Weights of a small GPT-style language model, trained from scratch on English Wikipedia.
Architecture: rotary positions, normalized queries and keys.
Training: a variant of Muon for these matrices, 151M tokens.
Each number is 200 + 20 x the weight over its row's rms, rounded and kept within 0 to 999. Layers, rows and columns count from 0. The size before them is the row's rms in percent of the matrix's.

# o: layer 6 attention output (transposed), 128x128, rms 0.449, rows 88-95, columns 0-127
# v: layer 6 attention value, 128x128, rms 0.321, rows 89-95, columns 0-127
# q: layer 6 attention query, 128x128, rms 0.273, rows 96-100, columns 0-127
# k: layer 6 attention key, 128x128, rms 0.273, rows 96-100, columns 0-127
o88,086,201,225,195,219,199,217,187,226,216,191,189,192,200,210,206,177,221,209,218,205,197,213,196,195,193,184,169,202,207,241,214,236,199,182,251,213,157,224,222,224,193,210,179,193,177,202,191,191,162,197,166,186,173,211,176,207,197,220,172,215,197,246,202,192,202,192,210,177,182,211,191,198,201,191,172,207,195,209,208,207,171,236,204,195,192,196,205,199,179,199,228,195,233,180,201,195,199,184,186,235,212,205,207,195,183,189,227,228,201,218,234,214,187,215,207,236,227,132,208,237,202,230,205,203,227,161,230,235
v89,090,186,256,186,208,196,206,216,193,211,215,159,209,204,192,207,188,198,195,192,174,202,212,186,188,228,208,211,199,163,219,244,192,210,212,235,208,198,206,182,235,248,208,200,217,226,189,204,211,206,182,192,200,209,215,168,166,201,220,161,184,184,245,188,199,228,220,218,238,214,204,192,181,217,221,210,228,217,218,242,228,233,208,203,217,231,186,173,193,197,195,206,212,182,193,202,216,190,218,199,205,181,183,169,200,191,207,241,226,180,175,171,210,197,191,238,210,210,212,186,166,206,186,184,211,226,226,184,208
o89,082,199,192,251,197,209,214,212,181,213,194,193,196,199,208,164,209,192,202,219,178,207,231,171,183,190,156,172,199,216,153,206,215,231,208,197,212,219,217,221,202,179,209,173,180,188,200,224,176,171,209,229,167,157,180,226,199,192,167,215,224,218,221,190,194,208,194,177,155,208,222,223,224,225,200,192,217,191,148,210,211,178,205,213,208,181,227,219,218,195,183,219,177,172,174,197,153,189,182,209,153,205,177,224,174,195,196,194,205,206,194,224,192,189,232,210,214,210,189,195,192,193,214,182,209,204,199,197,190
v90,099,177,230,221,209,202,201,191,244,180,214,198,204,245,195,225,195,190,160,180,196,194,186,184,182,211,202,139,216,181,224,222,193,182,225,211,169,176,216,150,187,220,202,219,190,163,206,218,173,196,205,204,199,182,199,173,170,236,214,218,192,205,209,180,192,220,183,227,190,146,204,214,185,191,177,207,205,192,243,208,194,188,221,170,197,220,206,193,183,208,198,210,207,189,202,202,169,193,163,199,198,216,206,190,155,213,200,220,171,209,182,190,200,183,230,194,188,199,180,205,220,191,175,227,225,216,202,186,179
o90,091,232,187,196,213,197,204,194,242,221,181,178,210,178,161,216,201,204,207,205,182,186,199,243,203,206,218,171,159,190,190,205,224,184,199,168,192,202,209,213,226,201,184,170,195,182,188,156,164,222,178,217,194,234,174,184,196,220,188,211,236,211,195,213,190,176,182,230,189,216,219,190,211,217,249,178,212,207,181,191,221,208,196,209,195,181,182,243,198,179,207,192,183,205,172,195,205,178,165,193,198,211,185,198,236,191,204,237,210,184,231,202,205,207,226,179,235,214,241,200,178,209,176,174,204,196,210,237,187
v91,094,182,140,188,222,174,205,226,236,194,165,183,213,237,197,181,202,205,203,191,198,209,194,182,220,186,195,195,194,193,193,235,189,214,189,205,233,196,223,190,225,205,187,194,182,226,216,156,211,165,165,200,189,211,214,200,208,160,228,150,175,193,209,228,180,201,190,182,221,222,210,176,199,206,207,180,221,207,215,187,190,195,230,210,200,167,193,185,227,181,218,158,201,184,162,189,214,211,198,179,176,196,237,183,226,173,186,194,213,175,203,222,201,177,194,186,214,192,179,177,196,201,194,178,167,186,190,167,208
o91,097,237,192,226,186,232,208,221,187,185,211,194,201,176,224,173,223,214,227,202,199,180,247,190,220,193,187,230,188,216,191,191,202,188,256,185,195,196,177,206,177,175,196,234,203,221,210,221,248,231,203,209,182,168,182,164,208,217,191,210,227,216,200,204,179,220,180,203,159,190,180,185,173,183,181,172,169,203,213,197,169,186,225,230,209,211,195,170,187,197,221,198,183,229,233,205,219,188,207,214,214,200,193,182,197,194,208,208,201,204,203,212,223,149,173,201,215,212,190,179,174,216,215,228,196,231,205,196,190
v92,085,201,217,217,212,168,221,228,178,180,207,210,201,187,196,191,181,214,200,215,202,225,205,215,223,199,193,177,204,201,200,197,150,189,194,230,239,192,183,252,193,216,224,191,197,201,204,224,180,223,221,167,196,239,182,171,165,195,219,197,213,225,211,214,199,202,200,205,222,218,177,189,222,212,197,188,230,187,197,209,171,215,223,182,194,179,176,187,204,199,206,191,181,220,215,209,211,214,184,220,242,179,170,194,210,207,168,202,172,167,174,200,188,191,173,222,206,218,193,197,172,197,197,194,201,259,254,196,243
o92,081,187,233,196,204,220,207,179,200,224,208,218,215,199,175,142,164,181,218,224,223,216,169,174,151,186,196,165,179,208,233,211,189,220,206,210,161,218,202,192,169,153,194,226,199,242,193,206,215,187,207,173,213,178,198,208,199,200,240,186,212,215,181,223,241,201,212,183,169,232,176,192,200,200,180,204,207,180,212,196,173,207,233,199,214,176,203,195,166,156,197,190,219,204,214,196,189,165,173,197,178,217,198,201,165,189,208,207,221,193,185,197,201,202,204,195,219,200,230,185,185,211,195,180,186,204,199,200,185
v93,086,209,201,205,197,167,194,191,164,224,199,186,200,209,192,191,186,226,195,186,194,189,157,160,248,211,204,235,181,192,215,196,188,175,162,197,218,222,192,205,229,217,166,191,168,210,197,178,180,230,177,211,200,197,180,195,204,201,208,189,228,244,183,196,243,198,209,185,185,200,194,182,201,233,216,202,179,193,182,224,212,185,183,158,168,161,190,209,209,179,207,168,176,204,195,219,211,205,211,230,222,210,213,246,254,203,181,207,211,200,228,183,195,209,234,182,212,194,198,202,194,199,206,212,164,181,213,191,196
o93,081,166,255,234,193,207,206,214,180,197,206,212,206,212,170,210,205,186,166,200,211,194,194,207,165,173,221,221,182,196,212,193,192,197,206,194,233,201,207,262,201,203,219,229,204,233,206,202,234,203,187,218,234,206,202,165,237,205,205,193,196,201,225,183,204,190,190,168,215,201,224,237,213,208,181,186,211,235,214,200,194,258,213,198,211,201,184,195,186,213,181,208,187,202,218,209,183,184,238,212,232,179,185,188,191,188,223,189,194,218,166,209,223,198,163,193,182,210,229,198,200,196,210,164,239,211,193,198,234
v94,093,225,275,190,182,184,224,173,167,225,215,210,197,215,204,180,195,157,184,228,210,195,159,169,192,185,194,194,181,213,240,190,185,214,172,200,205,205,205,236,197,201,179,209,163,170,189,189,179,191,194,208,203,226,227,217,185,201,201,236,206,235,212,185,225,177,185,230,195,184,185,180,183,183,199,181,213,177,167,222,204,174,200,196,198,199,195,220,151,177,190,222,186,204,212,181,220,219,247,207,205,232,200,201,206,197,197,233,228,205,200,205,176,215,201,191,186,220,204,200,190,194,205,227,195,195,208,224,189
o94,088,173,238,214,209,207,143,177,183,198,207,227,195,196,189,205,171,228,184,181,209,223,207,181,162,200,185,203,239,193,188,193,195,193,217,219,204,183,226,186,188,234,224,187,174,208,173,164,185,205,193,203,234,242,216,180,208,193,207,244,193,184,195,199,211,166,193,169,209,246,231,216,217,231,216,192,188,217,188,161,227,204,178,206,216,181,195,206,217,220,191,186,219,229,191,205,182,189,198,190,205,179,190,223,178,182,230,200,196,219,188,185,208,185,190,197,210,176,207,200,169,239,200,183,178,201,162,184,217
v95,090,188,191,179,203,211,213,186,213,174,195,220,219,190,211,208,196,210,165,205,217,197,196,193,167,187,162,166,220,211,228,236,197,147,203,188,191,193,227,190,185,183,182,210,218,153,181,209,193,207,171,211,201,200,201,200,198,185,216,192,227,211,184,216,222,193,214,168,187,192,167,177,219,199,215,182,176,242,171,162,239,185,200,166,193,212,180,237,198,234,201,186,160,184,147,203,201,225,200,207,223,190,205,184,224,193,196,222,244,194,193,203,197,172,192,211,190,187,180,221,166,186,203,213,197,181,191,191,211
o95,085,208,190,224,178,207,194,205,214,218,223,180,188,191,225,175,188,213,199,194,188,180,221,197,183,206,232,210,200,167,203,157,220,166,198,187,192,224,157,184,187,207,223,222,220,199,215,211,215,192,205,162,214,232,204,205,181,203,192,203,225,199,177,178,204,211,189,208,224,185,218,205,219,231,188,203,237,199,182,191,153,215,176,197,228,220,224,193,213,218,189,168,191,209,215,216,188,217,199,196,194,195,217,178,253,200,212,192,225,208,201,176,158,211,188,147,208,190,227,231,218,206,184,211,145,176,180,222,180
q96,079,197,173,190,198,163,152,226,173,237,190,202,231,207,187,176,187,224,204,184,208,189,196,198,167,198,179,217,193,181,230,190,186,215,213,192,182,204,168,171,230,200,212,198,199,188,221,198,193,208,212,183,178,220,213,221,185,176,230,216,196,188,190,225,190,219,206,209,199,193,195,184,190,216,244,225,210,242,201,221,175,223,212,195,193,235,211,181,174,188,213,235,234,188,223,198,240,207,224,185,242,206,206,185,208,234,187,195,223,196,183,157,194,180,207,232,206,222,208,191,225,185,211,176,212,175,160,219,207
k96,089,229,219,186,213,187,223,185,217,191,219,186,210,173,239,202,198,210,191,216,201,206,163,201,211,230,204,187,212,184,198,228,229,189,182,183,192,187,191,183,222,203,199,200,194,176,228,191,165,234,207,224,177,217,170,202,217,209,202,240,166,212,243,207,207,228,219,173,189,233,171,210,203,216,161,168,199,200,220,198,230,200,181,182,205,217,196,200,240,171,171,172,195,204,173,166,199,215,187,210,207,238,224,204,203,207,221,225,202,186,172,204,224,204,196,175,179,199,190,178,241,228,186,220,163,213,207,212,195
q97,076,193,168,233,231,245,199,201,228,187,199,202,192,244,202,193,185,203,210,177,247,198,219,220,187,198,227,221,198,190,178,141,169,202,223,222,207,217,202,230,186,224,208,186,182,160,181,204,177,207,171,197,225,193,172,219,216,191,173,162,206,223,174,179,215,164,199,209,228,198,197,204,231,197,221,174,213,189,186,208,217,166,218,223,198,203,200,211,173,187,201,195,200,202,182,192,177,197,198,178,226,177,180,201,172,194,212,190,184,178,212,186,197,202,194,178,241,211,182,192,193,167,185,183,183,205,198,163,218
k97,094,183,190,211,166,229,190,169,199,229,185,237,199,199,157,226,219,229,202,174,212,175,179,201,194,158,196,217,187,218,218,178,171,197,220,223,171,243,223,197,206,198,206,203,233,184,207,186,200,172,199,174,193,172,207,201,179,201,200,193,207,180,212,176,204,158,195,175,207,206,205,210,184,188,212,211,210,226,170,181,211,163,186,234,191,189,176,183,227,207,211,201,201,199,210,181,177,175,178,156,198,179,196,174,228,223,168,215,213,241,185,221,191,197,182,191,226,187,198,213,178,219,216,181,208,191,228,181,170
q98,110,186,222,194,204,197,177,208,219,189,218,184,197,194,168,163,167,202,194,163,249,197,241,220,181,208,212,238,200,200,182,161,175,214,207,216,202,214,235,185,212,223,188,219,211,193,156,204,177,198,176,187,213,190,181,211,219,151,195,182,187,196,193,209,218,205,224,227,221,183,218,212,204,194,190,179,214,187,165,187,209,207,228,233,207,211,190,178,207,158,175,168,220,200,217,215,185,188,198,199,208,192,210,172,178,193,225,185,251,219,224,167,196,197,187,225,213,196,214,198,195,171,189,182,202,209,197,176,234
k98,088,206,197,224,203,213,200,186,181,181,201,231,191,211,185,217,190,175,177,223,180,208,212,215,188,224,200,235,219,203,190,147,195,195,175,181,186,226,216,231,191,175,176,221,219,195,210,207,231,187,198,172,208,153,173,159,167,221,203,181,236,206,187,188,219,184,196,170,223,212,205,202,201,167,217,174,236,208,226,178,208,181,190,224,198,175,190,219,189,219,204,196,169,189,220,179,169,160,215,176,181,164,195,190,218,166,218,206,196,228,200,186,189,204,210,205,230,189,201,193,188,183,225,188,161,188,209,201,221
q99,114,190,161,210,174,191,228,204,143,177,227,207,175,210,212,179,226,217,214,221,196,209,189,188,208,172,171,190,216,222,183,213,194,184,202,202,185,195,210,179,201,216,214,201,201,204,217,179,252,230,240,188,189,200,213,170,202,220,243,185,225,208,234,197,198,217,173,210,198,223,188,218,173,186,169,218,183,223,225,206,225,199,159,208,175,228,190,221,199,219,198,225,215,172,197,204,217,210,196,190,187,190,170,202,200,220,182,213,185,163,176,227,182,167,209,207,175,210,182,202,178,195,236,216,210,202,235,179,190
k99,086,193,179,204,237,211,205,178,235,231,203,209,207,182,177,193,220,211,200,202,189,161,198,177,176,189,199,223,205,197,185,199,196,175,212,205,204,210,203,189,189,194,238,181,180,216,207,201,182,228,239,202,206,219,183,196,201,207,238,194,180,184,227,191,213,224,207,166,169,223,214,180,194,199,166,229,210,190,161,215,182,217,231,186,221,182,202,200,187,174,195,167,205,184,173,221,195,206,227,223,216,184,243,183,217,209,229,242,220,200,234,163,199,194,218,220,221,187,213,182,186,223,228,218,167,188,221,235,225
q100,099,178,166,214,200,191,214,213,222,215,144,189,186,171,241,164,225,229,242,223,230,236,233,221,213,191,215,205,212,197,199,194,160,195,207,210,188,186,144,200,227,221,194,199,181,234,176,211,184,174,193,199,209,202,194,226,232,170,205,210,223,197,248,171,194,180,200,199,209,215,183,194,163,199,209,193,180,211,215,192,212,213,217,221,206,213,186,191,177,167,195,201,201,207,198,176,202,207,221,187,217,174,195,173,204,247,211,186,187,188,202,167,201,210,201,195,215,203,168,204,207,220,164,205,198,212,194,203,196
k100,104,217,197,215,201,229,206,184,167,214,206,217,179,191,219,201,191,243,183,200,203,212,222,213,161,207,183,207,210,196,208,219,168,172,215,202,184,216,223,208,209,204,194,201,238,165,213,204,154,224,189,199,205,200,228,220,207,210,180,175,195,217,232,184,240,170,206,179,224,210,218,215,191,203,196,204,219,144,215,207,237,191,178,158,175,205,182,200,199,204,174,169,225,190,191,216,172,164,194,197,223,231,211,206,206,171,200,234,161,226,220,247,179,202,214,208,189,226,204,186,192,214,209,189,205,184,192,208,195